From a checkpoint of a small transformer trained on Wikipedia.
Size: 16 layers, width 256, 4 heads of 64 (2 for keys and values), vocabulary 4096.
Architecture: LayerNorm before each block, rotary positions, no biases in attention or MLP, tied embeddings, normalized queries and keys, value embeddings, short convolutions.
Each number is 500 + 40 x the weight over its row's rms, rounded and kept within 0 to 999. Layers, rows and columns count from 0. Numbers have three digits each. The size before them is the row's rms in percent of the matrix's.

# layer 12 MLP up, 768x256, rms 0.145, rows 531-567, columns 0-127
096:480486476523545508493511540454521526507473491430480604544495482468506497471452488450557422559488456530503496479600466449476503511519493446517528483479482445531467478514476497559490473494546447518520461456473431566468518551536515468467490532499517460503478466526503494484559557460500476526530480484490437547479525471478419531442570454470557522457448510493450524575555499536471417511468
093:605493545538494493439522439507504438514471534506523538449468475483486545457520458486481534457535549497472540482472506479519471466500532449527533506476480527489487505527534491537507477499512505549480454461452520508489448476538488517492560465459577475488491493527484546438479488539511439509489521495472492415518531423480547518512453555516563510515500533437420516529543473465475484528456
108:545513464472503479526498411484464478514405440519507518462517533432461552529541485462548524572593521498499448513501567501480524451531476532406483569505547491463442533490502500503556466499486432436554540514513542508467492508492563497492491431510501541462527472493535516551449484509509511575543493428546615496529482581433533509481510511529542547525467509516538510476507514517452501537482
099:530485414457529493528546514481499441499473528498528527537474502467565432427530502513606509498516491522507474490496517468550480513558559587527506563493521487548501493546578510483482527534490495510512480445468551497467523445516461521535477519469499495467529441557502447442498493518499468475562475480528375465488501437513538507459445504503453478576473465545477442482520463512463496496496
109:471550415455488499459506538473521508527490500522427509497524465547453419535467498434524482478542502392450519457508511479521535514520491504590468493534573556404498474433543434553482532443443507560444552459496435508509465538478570494602500493484506496477529484475558509489550466468447498572485439496507497446510547530471530547491548500489487568471503504554527468520563474545438464556549
093:476456458486488518445517520471507497544483484518537449428463460485521503535510528413502532557516507505431499515580442452594457514495489503528507566493506538520448511519560495572499505507517475524498403519472425500419468511564438477518455493474527443452473502544485543514457453566507456511477481514488481466510384483535485597541427506505542608523390548451518471527463542519460521556454
094:476460505475492474485477390537460504511528535536445549522474517415549529457452454558523458555497497504493498475525539435519575474562477510514477499505531557488501536471500556477485500448520425470424559529456512469465531538590528533525401537450519508514461529513427512539535561462518499482486505427527469509517494480553452500549559486475492446485483513532531501510445519509508484458531
085:482515484528468503490486516544556444469504524473448526534443412372512435479545521457548524495437515456543441433480482545533520522523432521573500516518478454484492499461503438532481469513520464519449430534445493544532507520524443527556545442519500478535537477486508491558546500455394489473490541443494510540476464505513530496494574498530473514519548489568525498466506479489410478545465
089:476482450444491472516462425475553490576529505437435516460462433458505482470566493512514536510525509516501573477542530519526490514437541520497495442473571507613465468537474565493474468470550535564487432569536473540490423496458557469512498560525573580462502488538572498508502481406550455546453510435469463440572575539560541505519506491473513461456508500452457432466559487445516560452542
092:587451517485492451533554469550535510523508487468575582503451509490522491458462573515541507468553453507495536522514487537487467490413484474538485544492434452536477510594519450453442479566501439505498492499490526503460534540485529471528570488394468517460540532509524455539452484517577561484498459427522445532498532510486561598422445496460517434532423547541496451455479439496486510457481
097:516537492490504500482466486503453399500478539466504445472513500493541440505532546533539460563489560551484554486502451540507537547489542473526523484503549538456500443565563442451512484512488516512515485503485465489461516471489482462566486455498565534550453568469492483496539423551540552554590454463529428510464497506513484533521587505488452503476518401488575494472464486506438474460552
100:505510455487430496469524473525484436546526527538452482475472449595526452583465532537451559485613570480497577444539522510517516502505465513507498540493467513455509473518477510542497476496521440457532482453581589480495437509445542563552496552521511599527459524478506498567499593494463492492426504516497505564497520559433526431494495475422482452530460484470486537530534530492482486472523
095:531440594556569479447468447459520535497471501494500457455525555494474523491539457515521509528466603489462476515503520512525488519540539511516497462519622527461482422445507504559497503540517480505462458505510581451534590519472459511535522457464548461503478511423509488458456411548585478515510507544556548510462472468468502498502409498493513420468393519517494505531503513488502523503495
104:552519508504499492502501484512502521568540563536482489553523518516554484486589476538520563541534505486563565499585518488561579508524557483574518416547510520468513558462492501546383474525457495529461493413445489480503461602514581545499455473538545495504490526480533524481545460470553504562581517478486494461506502470478527483541519495527413527471504492567450455463537447451511563461520
107:504394587550477485496448552531489584526493508491460495574502452497523476479521506438413484483451465526541499403484531562521515539477510512476499464477419499499566552474519529504507502442394513430501512509487430511480479545463535511478515478498494516438545531448505555526503468510398507512479490475528406511435491448480534432411458484475473552495525466530437560545522490533526522466420
090:552555501486509497499570475476600517514553467451534530493545576503544535486538445543514542486433514452544525469473492478536493545509514535524440534551468531628490473475456383483499572502519515547481514539475561493470518473521567572429462462494529510505539521502469500501575472533517474513468529525520472468503428511528485528583533469516583509498478502503566489466487499457530493493493
093:482533514514495542521503600503449540452551430397435517492432492428535566523483537468492560520456510568557504513517569471507558429455465461475524498498486507552442471538461495470502480456508446471488529519459556536419491437515475496443543514623505465437509516459482476509534497518496387504478500488499526445537534427460473582496491434491489511472451479502542564504494541577493514454547
106:459638515533464496415486538553548504531513477555477473474522542560500458469525515429552566468463476493529558491456459490453527572452581471438507496502517446466526541523537412512544538538406504493430521480477531518509526516425525508473493496487528535560575470478530485557491487483461441480510470517475508525493484440477483463535588520533446504492523515510515544520499490516607468447502
093:454467524466478469501528477499516444504542544536560551435543498565563504488511497464509546491513455588459564456516504542552515484549429519522483469425510513495495462478506531446473575488522531554464444498468458476507411509469556443482538488463479541521647546509544501551548539501500516514458436567544512509557484494470509549509492500440451499473495424485492496493468469409503623506421
098:546498558493531493452479546526592514481515522510525473526512572561500479536495507479489462521463568460514547486456491503470460408539455500453498523468461470479475506511461387511550507488528536538478435498498571574484541474520482499541520513456527492515488561524534521629493500525443439548490423520492483472471474547515480447486559447531484524452514494544512463495384527521524535474470
101:501418485544504541537465522405554482544484561517436409449516507487516458473486541496392522454505502465576453500487503438489455531489516453506525512512600481465561482542517520467514489486508456447436542414492558464593434442510489519468505495517436540542531467517482470480508442537529516535522585520480496569550481463453490435555522564529557526448506530497468460491504475541506546575535
099:542499526525615443458496541485521522544538472568491502409497506554536472577463474474551444505594536550461489494477486518481561497518511505472499412545458504485542487542545434524516525511448574544457475514512451511494508492474569479446454471535497454565499500553520528484521467494473462490482505494444497525529468491495496474407556530516457444491549501439468513552482520488528500475466
085:514428534449529500526485503538487543579496441561416490510522490477456503472467471516534460541515498468465466469510462555537486515543491400532524486528442501436489506531453488491501442478465520409514483495497471522519585523464508455491495564434455502516489434505490531431565443505467500525450461617533517467351512503470498534496485483488550491420613520513407564470482452529510526483524
088:480484540409510444544471553474535467540450511523438488485489500472497515497490483457545486499587457481566555509457506536466617534509532472520508497542451476547532465466515574493477513513492476524541585490526422483521550477509510479485445441443462508463472486481530524527533472529568475539536545480416465535484486560543572512481465479505479526480465549444460478478471529454472561528517
102:447509493450506458447469585480501567495459511511525520424456475535515458498541488378553495511448494473473499522601527477465507528564513515494511493458533495496443429502520505494525526451522436574412424517535544527521527503496524476402423469477471510482531468415472529484519521508451523519523516516566535488452498461484561448491534451457469433528427453490459465513598501528522467447498
116:494487490547526468517485527534518537471515491474523491599424480513504537436417480490509489495464501596560496399500517477605487462474545556520500520482473491515465471464513488510495455526499494503515546521446417545419523466556510469492524454563494470450439545451501512539545519457403475466561493479486415510502402576453517555542493461484498486474545520497525449563474542537472490508523
103:501466497490497477396433457445412511456506524439498483430516492424570538504581527529476501602502543515508551487509526526474439545545546515498486582439443501552482634472502450487543571506554459513583484490515436504475487448500492471541510511476479503478549516469438579551516475493528493407454484562563559475488518437514486482495515503549493464454507517492426473540564447510526485467492
099:547487487475526480579460515493531609482479501588483466524459452520535665476555506532527505509544464470456455508502432487509404537406424506532530555536486544546460534533535503412447505519614491473466518441570461459504490442534470452539515515536553532477399511469466505490497497519503443519574544539482462529517500508514507456455536484476517544466534488432554486492516523445498496533494
100:560525495481478618522609510469448419532501565421476418453473491552575495516438484521454567517535510522459516577491495462458439514498507476483530505500489516546508534471471471462486502525453561494451452514547554458531515463437450520517483529402570498481412474556579508453485509534535403577500593462521512517543487491502559540477462518471501509499470471495517453511507523513495488515556
107:515457530490530490431440583487450501515472487519514512564515487507510452528520490448491426517482558479471468453527518464431553465482465569573469417466483469506503515506487424536493495458519499536534529468519438586434498472471430530508512541528471473488513492509462489494503499537600512457523502425491565471416473565540540489427627508548433462486554563501510537615510554525558458455530
094:439493464483488507558509507553498477555446506464515597561480426509479503438531480484539472473494483528521485542546567450507516526512483555511468482517455490508559496492383458485511499514539562497511501577517421542486536532476458558473454528497472557474454502533495499525497555493485563513473476554521493502472486486535540459525472491544393470516456510523482470530496485488518570390514
102:503482575486439505530495444504518435438519471417495482446501466508470592555498620477465528520395426487432501450493450490510539489554496432460528471493469459513509426576472460517520495543472448533504571538443492519537508517472489543487479482469493485508429551502522514508498502499570490499434485457519499485503496569413508496501506490434559486504536449454482538511454509501444390593484
093:520476496451497485461555538531517479474484418480626544508447484496531515560484524563513457476495575540487532507424514580423508405580413512526487485408493482547524499469493428522531480530496513524454531484528507589498499532523433477496603530516450525538509531476477453512490520495560497492458475523486500459448460489502468486471461468401430492562485452505512515529430521494515418533497
097:529452493460481443521503541485470535526414510549466568507486587525558439502498482489529512513510594466518537463529550458465480550521519470438501543571448407486481433537513446592500427485526447510450466553472506533507483587439510448503517465519534462471559489470502469532501491595468479517494496512622477532542534510492505523499501467512500488520459508494446586546466506594477525471441
099:466483511499496465497490646486485477500493515399569500505525508495500539449521464525443461505503518510521462477539493530465510485542503515480524539501476496529418521454522484531511521518451437447535431514446576558500555533619525464533483512461524472510505484554548461533480523473499515471520525468472408533538479443468520471489545523535516480523482572535465481504578502499449491549528
097:519523500447474556471537472541589507402468464461580496485509574447474459456516428518546525512486510502503382492538444505491590519524478489440518552473495526519448543539451509477491447498530543448475422428521558453552511487500478487512458458444455479519469501469521447549427548532562506461487554550491464519490494463437486521564462542539482551558484545518514436547455526545561555510468
105:545567509565476452487467537511518546513550582494475521421487519511506542467499514517536503491506506477506528453501498501467526496493494532501502435553462511501488466512513505501474511495524489439475446488574471523509487520500431460562429454544564513513518501506504493481528445530495465492471434479474545582517517492551437450486479511527445439559507577497381523448543450500512475468484
# layer 12 MLP down (transposed), 768x256, rms 0.134, rows 531-566, columns 0-127
087:459499549489477529539504527483498549433431475447506454472570423487493477530520531529562552526522479503533473529432545514459407468473500513529724437492485472466486544487465449532458484520516422525511531575569537495458520486579513483450489472506481471466486428553541517561509551472518471518516507479493433496466529415510532564468495525547540517594514457502407519490528432529497529488439
099:539562533520530560523524470568560447565491487473476535538469536488511459506548438476461506499535450476492563516493524513496451506478483482510388477525474461482498515547450535518626445531576549488541431465431513513494459452495507527462517538435479519428542541572403517522531516491478522471514437546508530561467500464517584480513419470562528513514481504465438527525514447453554545484437
114:513534536545544438545482439579446492611519450550503448473507519575437554482511481572486504567466505518496513493484504495524553492464478525446593591502532443513401490490485479438545497553493564481545514505452388484517518523508539507470521509463480395579549514505471496457482532506470484535501531481509458491477507554486526476541475512507476590531465546442471486466552522526495528420527
100:429538519514494492515550539471539520513427519523472546480472531490511454486506469497483533508511552524542457525466543554536454498481542508479475499498471546504499443487490521558492572513450518425460461465404581523445557476432459454538502478521570517461558507499448500578464517433494416484516488535600520486457469479498519466464461492531552508567522519501534540502526534453453580517561
110:552530532491438489481504519468502480478458562471487534521525511544477536514527502463406481554556565391443507482487445492446525530476518495546443508582501581457497555439502480507505504456539495448519540420583460502567440499509489490498480542564503477475425405540509552544558490518435512511572459472497507428477505519493479535479559466464442458502561462566464495506528572455442506467518
090:484504564468451417501457505465488556477495485491554472536525450425544515447458502488449510486525498507505462447465430529507524431472537561523658488432490494505466462478469500582498412593541503516514461502507440555434499477511534503480541534513527443514542432492530538569485474533476453437432434532453445508543437511522444529550505502563512526541439498480471485467490478513418539545488
096:508380524519500444462539458509525501493456502492520515431524537460489547480555437483508486512534488513488519445598502483552498483502552482527437514550505503524487501490518511481449528505480446462480473442461468518456513476493549484489457431518512539494558508468475477569487448457482566519547491483600453476498502497541496495497541562497539521519478535433538491480478533547547458471478
088:510495519463514483485501486473537545494506556506509518513500504468569456530509533504480507463508485463548484534471471564511510520562492498496299459475522508485505458487435503530500422537494477453459526527547484499478535577562582512512457469457549501553425490446542530463483505499498520498462494497461541520537496470462515495453511574507499491510500522543528618475472488406447525553497
093:511578544524577494479517495451371536539576585520499434464513534485525466479478457516452456482509517491470505511536515537495497477455503465496586511532456474501473449495526533511596505454489473458512470505409448549407544500540563577511506458476581497487493534611472483547508531479536496527510493432493533451445539522388506508499469462448491477516489493456469538522525511489506539477511
094:498436490505530481520528501452633443505570547528548513440504567448532572477539497474519512505536405482460517488468464452503472527470544474523427533492482491481448541539505480487521455565519505532494480457509549507502524520497450484514542483364502551519526474521500464445498472466536452478491511429479456502583489537524527584401508471508492565582532438621614438519577510544503489489456
101:515434498527488465501526499522479488588548501530538491502512507515473486456483495501500522470509517473407555501476537528546493558487523516470528553389464421528490539446532488509547546501465477523538461494500449475503542493477405479502496508530563454546527503389514493594504516515495535520508498450458462470505518546496532486525540494545504443465540533433569536430454565507513493527439
099:450462535499432518453487521517527482522527510482419516530478495517544520515492462466540508504559515518478431475511497450466469568564541531441345505463533503460580523510505519509448446521489461501523472477523512478571543473452540476555552459413499504514586500458523561549569544454502534543490437608494502500435430512516479463488435509460504498498460415473491564482518562507455511475469
094:480429510511566523492549518517510503496466454520516509506480525478513533562552544520468573457469473465535535545503491613464470536550512498441694495518540446490523504450529533526503401528497516468513502483427561489527543443466455436568600536496556508435460458517502469480458505498444521495441509514522508514461414561504457453506531519480542521459465508475468539517546551495562411542545
102:518551562517514527497524508524522547452537534477463492522484419511455454512485481467490494507559499464521609529517510451537509496489493552536561499489410488581586499479527490546493538471505527475569465560481518447543447498486527527412468512535494559469519475526459534503446454508477499500552469482591521508571480462446523489482494513454474452514483485501449450530535505456501570472518
104:509436433535514494479541475500568470601446479486482481470437474585497395477517462497577512491472463554539463512459497476473519488537469498503481398477508491549545496516512460571510468407464497500495461482468391420520508504532571537469478497535494500571463463522466496523534484459463555408450489495498490483458512462407492418448441493490472467474592569491497518540440484489488526511515
099:525471567530515488570484583506468484476513498516486529517454496498489454506480554499523507514520540488512438443474497587517530476497490450508497480540488483450498515440484566521542493503426402485511447514543503467440544480532512487483507558533457466402497556502473531487509547486531565473602441516491535467467606504451496512507437538565492539505554481514475518509469571526521427528503
100:481508443520488447498508483517509432539498524493517452562516470535523462486489462514527434534496579515515502504531517426461492583495555549509430516483567430525481570511529481513483517482491515510444522502547543492488498532514507492521418527451551464481519447452508494491447558514494467469514570520505541540519510508544579440587538504503516508436478468480506483546484475525478483493481
106:441553489445528441482515410531484501487462497464469484498506483542512569504478444460488556526488528433491543539491508481582513546461494498528504571494527550443534457517517512494523558492487433435486458497505490549457540529473581549542442497557490550480467518535480458505463510574495496511640464530478528487500503428562489485480564473487504499551535502502500496570432435499558539561533
099:536453489430503482515464501505531463459470465491486494488520458502511525535465550411521553516468510531533495639498529517508494546501508536455463541504566525510523539500547483446447485477534517647501487478504510485488421521536505463398534508561521556479425524510520466508485443473516489537501468419451537437522497468460479506483494538522522515531512447460523505435539546480465605475562
105:518468496475520456434521480540409527550530533500504476476588468514527464605472471483517416538529485461472561481496518486451479449537521527480513509473492418508492498494458479561485530501433526482490568566483468502451492496510507456459517473479454513494491575577527481575526514532457437623468444427539429499490476518510484526548485510475517476419428577501500579510475500538527449483467
097:492517490519534428541512529554534577455515557535430471535498486400513477498540546497478523538470506476457483551488552523451484467559516410461434522473571600543510521507578492460474445490514446478453541550523488497538513447560492490538517541575510452529580547480544446513472433527531450552448492417503533525512500466491504478501502481546405499520487547463394490496447493515526525495491
102:510468462527491504452518446506482384468534540499543478478572499519548509480428392564478468487544531472565477580510484521505492528462534526536466467465513498499542444509513560501465544531526485551487505480495496530468522548550536490492505526557489467503500418591517547535394504499516506485496529500474424475430520491543501531498518490496437484555508487478445408456522494537440531493484
089:459529510515490469465507531517565555503494433500446564602505558472485607473478511455449452586516510523524454578485460532467533391490475464493381558500496522448447465531463445518531518507531487465492558505460510511517422422453495453491575451520505526533496482475526494567462522533559479532536486497527503448471472581449484478472504496520517477522488563486494520486485509434537481448454
093:486542488527444430539487460476489457505480530480511522474450492459495480473465471483596561544478534429504455506477467468470612540501578429561506555466475457490564486524530530474418535464460434501506495520476487513549503441424392486520509388449522461464493541531491527484546483581566458482455453516504477574450498523543612509453447512526570517536493522460523540494522453490495547548466
100:476512585493473498471514497419452488444505511455557533533505472586532511542534449486527516485548542535544515503491477513477493560579527500503706515496464413518463446591527528489509501502509508551488434493517520556462548479546517466396510505464512484508519552518531475560529535467503493490545507492504536452583489422495513500484478470457556550544453463499525451447597519487455527486425
112:539470412539514518505491461523482518450495528539525496499471459543539506511464548480437486471552492471501501441587510476492429557579500508461556492625447487477523543518488505529577448472477548511457510508484571460512434500427512475510482466491486536527583519388441502462503523484471614376521498479491477451508532442514506558487458507522536513524518520519495489505496529465408479497401
106:586481495505545505415551409539514554490599586448389527500429480521431574490510470451505528448540496513427513543491511476535486554484471521476601477504510458499537506489437515445470482539462455458467527479508542365513515498478488522525495488483416536490534517485492433529525488498512459523545526473465471491555529530480457528516500500498478487437500475415542471438484475537520489489567
102:490511498494489458504568491468543549402486442540566453478523434535508528527441516508501511582488519489469506532489520492506475486414471483516537554553455510462530507497518509485484519560470550475482530428552468372480556507491477463483473439504571500478500470571525471511539545563552482508544502502468539516481556431496489417455506445540516562524545512473568457478502529482444444482524
103:478483474469535370544494519495469574516501486524507550517529496563519507569500551476490460490550463528508546530558466563537539529477550460498471470590500498481453520496408544460485472521525411399475428472463463558532466480481562509427435498454575499505492496430535480528561459490566555509483518511523572510464517586557555489503504516514576476556526513468442506490515465486501524489395
108:486475417482509464481523477432466518498526511540512549523505556501467505464568514507509501437476565550512518497582518401539497543517537518573528490445489473548494440470544577535518548441548468484530590522527525499465473518489411538507497489538482537497465441515477453513479488473498520480546541479474487525495459436475556553550519538487476510539500508542511513495429526405536474509554
098:513444521467478494436513524490475481447554505540514517528440434461546456525466530479522511505645489510463399525465506538472511450464492455466437536457517532616439490483495533490524491434513428469544555491519450504512523465535535495504458410520467466510542425419459482525525496482483462515509493528540514529474446463472431441456454538517526549502507454521494520518499503551470459543549
098:553517509472538513482507539506545454543424518520507534517502468503554497428479376478535459531507537464551490497527462541520533532513526461505439538511460509473479487511507471481480460525487554445549522513494504444481476546480573551514484494505522476522537457490534431502507421528452554429525465501508414501483496536475492556444500551523458485426526513561513500568518462526494538472560
096:514522504518513517485524466491477573565517452535510535523436482511533539485479526493498549539472465557431459467472530499525449480507463472477391454471618508476492520438559414531502449492505460494522481459561484521500485524488491505505502548536451523522484423523491489480479454455540490495590560553461521480490482512434473521556416428408518516504499464516548615474487482538583429536565
099:508507536395426488480423551485456521492538464432486452491546416513484470540477570535483512503471544478545551465511520448531462511480499528512487513529492493533464433457507552535508539465545467502471472538476487499519436536550547581482502466497507498525492436482506518488577523520467492474487517499551510439556493517520491588524500489471459556548468495437495505488473551524599420476507
100:503514498492382525558497534460464475432558532471455467502506486489510468518452486516506509519494533486515479555473546531539514465493522470486465484545458512499588492509453468494539467560468480481465445534489480545453433462457490547495523546541486471451442510505467419429481442516505509427458543529455467535463469540484509502568573507506510532535490529563465576517510461481386503485530
098:495468517459443494478472489545510471467496505458543485505450466497486470489512461531462505523512537588521541467523498462494581506470437528565452473479498536509494482443444480470527463490476525510487429514481507446504487522472549580566494508510495500548500537462499488513563557495543469471499446511496491516482491541425547449541494544552479570541502506509465416510476506508450509538523
# layer 12 MLP gate, 768x256, rms 0.132, rows 532-567, columns 0-127
098:562467505500487559460441511532460532595473413489455465504540541477573454536433448512514533473598465516504493451482487504509521523547482493545487526509533549470474497508500478430546501459502458466536527487406516491535495404502539478459521462555446541516490486494445553491496516434574548570475624513519481447452479544523542496552447523532487549561526480508597557484470476503518543476498
106:505459499514537430503462502492492486497448462577516480565467591486472480522467482487456495547556501520552561418509588489618559553450490538504466586489543458501396527474510478503499502555534501456540571465517483527534451510510548464466513431498523525438529537487555493541467584457483528539541497469496522523448529587502513390563503473547413491457480588501481499525523547470586516447517
102:487547487502491561554465522441436517501465476518504486526494467473488558522494509509500514569457453499519490539432527453515523473522485495524484460520599457519549549483492472545454550525559517465493466481529528503488509496569477545522589507536468494550412482477519441467531518511552567624448489563446471513503526522423501552452542455579499476477483541544539449509479541520537489503450
109:547490608529535483561443484526532553525517499520594495485459535438499531429514479512581515475497507555616506503488547506492519444534522510496483508425481525531443529555496578458503513537549512492546447490511557507522525436496491495523460486480510513488536567441489450456427553481532457505469508524488479520475442522519496507553415519534536446571423527492515548568446524499551473460498
094:425508488496509518401484557456566529515514450524482457472534468452482463415487474427467520599480519522513564522511453437500496520566542501479482468516528557487392531478557529478498479498492508528448484566528431516458533438570504485476422488490475513501501497597505511553425501553505482500460429463405480486523446492448482560518419503523517521485429564429499522460472529485458538538492
093:466446524526540533432526528471537537520406439447552516522542468524509481468518467467500573467503497521555572465455497490461459472477539576516513566480516489621496449517496444440493609544506639526528510400499499516564473511469556483525514495524545583492541487481483477541510447492501517522518551525454503506442515551462573545520488535506492499497534439499510509447527485499506542435475
095:521518471424499495466467609427447485505477512537519471452563471484568498486439462478481530505502484492487571543472489471527536443548409543470491572489474517559547519523535565427500454479556552528533440492466547452512455503493504495449512540533523491517488487493514556472531468521475455570484578548471550539496488512507472504506436436458475487516544495491473563514494488452474525490513
096:518528558444458426449531479502544465522488476542520529513476476466454534498456517527513506460481514505501491582583479496489501458519496577504469520522535462568443579485603472463507586536461522461531494508543523443495531445525522482494512561539496497467509489453560496503419525433455461467478546508513495476512514497553459474523499482491546523451515492604496486458504553478522480494527
095:368492494488479513481472485453498550529464544498475403569510465415513496511466467499495509497399484443550456463538540462505531454547448511477494487485466524449457544496491530536605574503460556492464534508449473528509403493429582535492458515536485505499501550462506533477512487454444517541458514529465557448489519498500535508577542470488503486467566476488511518523527506502526533507500
102:509528473507515561452523474502552523493487446467453518494431472470511519506576469537459498551542555521495447489508481517601534506473447533491487473512529568516488487556457507451427563475481507467496610458551560526474517513591569508499505503506557470425488517499536566440557522466473485489440535505476459509450555510581498437532467566475465505533499490500492501591489505483584547473513
101:487569503531545474479480435470551573455507496491597472488459478554507473497525514496497404528434424528573474517479463563490512463460464481490503526520500547522408490533489456484588522480546522536510518555439448517519458528509446552503489464441508591510452525501503482477550498462461435478526527478512401452551515514493559555511577522565476533495545503524486508533457382388488465464474
092:511474550490554443394464491517460558538455516519464540604513630470506506498513513488481456503442479416417559525546565475493505505512487529564466460505548468504459533401489493525480525515466472547530556470469527505474506576479533538490502500502594516535486502493481555458483494516523504529526468467439510485487441560468542512538517631613502434456493482508525534489433472474446498523480
102:556422493517507506506489444554495512492516467514465504546474534503471481525467378501516495518520476413562603450616495455549493495460540501501493520493497475521445537512472446494486566506476511501560564508521508495569579539498502543480504417488427503520448443502554526450567517457530498528528586439511465464466434629459507510532460493497494534464520491510517513462501436448438445480524
106:508567557503535526463413571535538499468432550477558541496447502435509514515518489445507533492464476477453491529464489541428495501481534454476477531597485456455487570479484469515533524464498544550555472519539476504503539539480538528513525528497560521517525437513432505491469556492468500496500594558587531480491508494518564560517539521505442477471552585476520503427485428489522530441524
090:541519504540436543452504500526472529443457525522407532472481539524506395492416451491512502528551514509523556494399497457500514539406483576481479498544513485484471488570493502497554511463493515543505561468463495490517480490437525589512563507485502539542474495396500574522552503503492411476474506483549506527509511502512476532490468510552541415524491492487493503514474401498547444472525
089:502510489566430504507450492532461412580483538606518466547463515514540522460452468522487554502451493425497463502486512444541467530476492509541518524548550562505464505484545536525508503476459509508493532539438457463541519497437482509517505479465542507461484468540522542493522520522487502485525601568574525505525446506540544449588560468552487486421483478485491493489472533518552512476486
109:555472503521585507531467468571501485495522465488484464514506548516423544531448463507476454514500476528468496481473506498503495549497509508522428546514525522476490487455451525490518543607483504449497487479578487543457536475558467548498427432477485529464413463478499520526491534432545481494517488552571473501492532566535508496441504548536486439555481467584528474523514525509540469545541
100:530536413437611477504562514454586558489488482559526548519525449450462515528518420460509545456525498457534466494537522421464489518499592454507459476535533472553502545507550511498448534516529488474475552515432480486555439554496480589495511550552587506475492531449477518457531446501567540477496498499498594511509473491497421521492484527485555511539472557515544519536493523456528447509546
101:472513510498472473475541475498492456568528488512477522525503556539524525401579516566526487511542454433562516442498484553481493537528453450581466485539570397490524490509540529502514510473581541419496499558419470561512557513550493539447478481526463469491488445489462496498493531463448559454557523550477419510497474475489488443506464508416456530553495549448561503503460479519453473465616
103:541497546545473496446480444517442505506443442533555510453509518469454529522456436533538488518472464473442438464492507537516518474524507535584466490470499516504475541461457479561443550485503586540570465556504493550434456501510505517474538528451577532500485536536471550458522536494559478485526449510448470383466438524522487511543555580509505454484552419487585522484523525538459467483518
099:567514464573494486455505492488521593524520582528487592520489459474589537489476501509535483532439480543463458495485499470479531449482484452581462474461494534495456503489465523457467561493497542586545507505476486507497455526509496497444411453520509522521499601469498517449588537479491549505582452550479540496513484522477470519498414552491428537465514420497523571553444536541451497518548
090:436469448550457491552500556506402482492495547443582489508456458543559448477545544484502561488506523495423539422497504452512506532498546468535531504472470536482437471480540511424552478509567519459477455488480479453495485478497520519427514557489506505493481463550484498453481478481528429518585480534461443499529570477513478542465565417436490529455481443471513487518536498564489488485505
099:452486433451431469506510482482468466454445516553518461508449516531524515517478523414468503526512577544452525485483520469457510486510483483541515514582475451501490502569454542448445616453558493432560529488485509517491459460529437553471509435486446503444451566508485409498543509504531420485531473473492507461535482474461530578502459463496498547512508501443432574479455462511486403527430
103:514539520459460510464524603439437550460425478514517455472507551516497514540440460443461564544499514503486532527597501427493458490594529499482506451570534521508507524529493504510516565537403491493470466522488561505533484491534501518519502445462460526439487499474475532558491509462462508551495507452476511504450517508492526479492462490508451467499519463489485470503535482494516521467497
111:573537523561513500549545472455489536481497489441537523540565473442504454414475451476497443512478503515541465476527509512505431450461490536548459539546553521547500457488470495479458558525549539559517561488506535431535488494514482582521435493528497564469544466444524492573583457444500540504505568505498519496433449531491510549490542539469491524503432454500523440511474536503534536476496
102:504484414425534433459471512488536507454485521515428576554611493476492540510535558520531475475490586502492513460482494509480492506510507502513450497520510568493478506462443508503463535504536457542560507519540450553484517516512539572472397499428469553532513461464464475487522499524558488511470473544470477474493532576482500530492434488570484465555454572496504487543422507426547484502515
106:458455507525471555465549416468540502457535441526447535527530534503531527513541489494519466508521523492346514553535472517474451451522497491528445555489504546540491468500483489491514450557489532402567549450506480477544523517554523488508451527575488527490517459460506524550492478558523474488443528477487459483529451520459490532433511494497485550516408556498512515545508436524551515464564
101:443496520428440522477497533462442550510480493488514457495532478488525514478527518550504474533500531472488499450505501496465473497554499439531480458526446482455480452483475460516524469541472527517483474485513525475447510518568547466469482518502517537476550460503447496470510505443536504467544552520446471510502558475513449533518505564480432458446517486532548491479515445596505549449608
110:519480548412554519516468515473519503478507501533485534455408535445551548511506383457498485471480534471563489437488501437521516521452484540520468513527476502433491467428508558465508518552538535483508530528536502443444509548543553544488579553484501508464507515514519518488503436452550549544432494509486486514550496549453505492536507514531501550454448508519566483480481489484506554439578
100:540509552479571502540466466497520473513492538525456455499551514503499529569520399541440477548506547467541524475535423602460500478448540488522513471524558542468549489486568531511531542443455513498515491547523505485470522496527515490529545501479572509492564516436508520485513463479471530537533463495496523512517571599425559548500498449502452529491511521512490558487502503501517495447498
089:532512553480448466513479536513539535591490461528587608490487520529473500493469381430539460544478500466538497479555502487466510559510521538573499527494463479486548467470490466457490470531560484505501529503518538507456461572501517561478524516441560470516567422505473475414527416458470545521571458437483454524462520540524511529571464544541474505475433526530498489533517499535504527485508
099:471513514552491483506491519526505477554493524591496491514547521468522529472486485421530482493480458465495480487533542415519540502527518455494528556468484477506459501564507573526523572508490494511451439492520512582473471427536533434516494505502534473500470446438547520431532504431573495547568470454497526454541473468490541509610485536484534466450500549483475535523473452484557520437571
099:489565466508482502448443534481566469502514570491514510512490489428523447434474543526503496500431475453529533446480480473492504532475512507564459574550574523479442458435476604485475512433501471538530539533461503555465567501522519564482513438466487518456497541425469500501620509454578509458434539516528538464523496458509492523516477482466468486499517420440558538561510494499526467463569
099:490442540477495525432470508523494525505476458455438478447514497467415455520458430469455494476497517481528503510513538463507541512490494498497484493548563519490462471475559432487471548599514577554495417467552493521523517487500529515496498536401487549507480457568489494494447455490461455490549506498571446473519465524534502545502502533481518477519571549490562456477511510436488559435498
102:454464636509488404511487471483454523575553484515459483565528542537551494515509502463484576466491523486515441566508439443535492531546538501516488471461503543451516501479500576498543520522499491500418515524422466485533410542545529536473474530543505470473496478494424510461632493502487531480433504525470575451523548493402547526510492541462498535414503498431500435527486397531459520505517
106:605537492500524513489503520527481544536514527590568481496540516441495551521494549485540449505495530471604453525479509455431523530496520554567517486434514500537468543590448616451461462488516491400513565451527455527455434490505478521526467483517518535514548493455524549511495508466491472580468499497511504480471523497513532489466526474476534482369528490528559557488555517520476489501477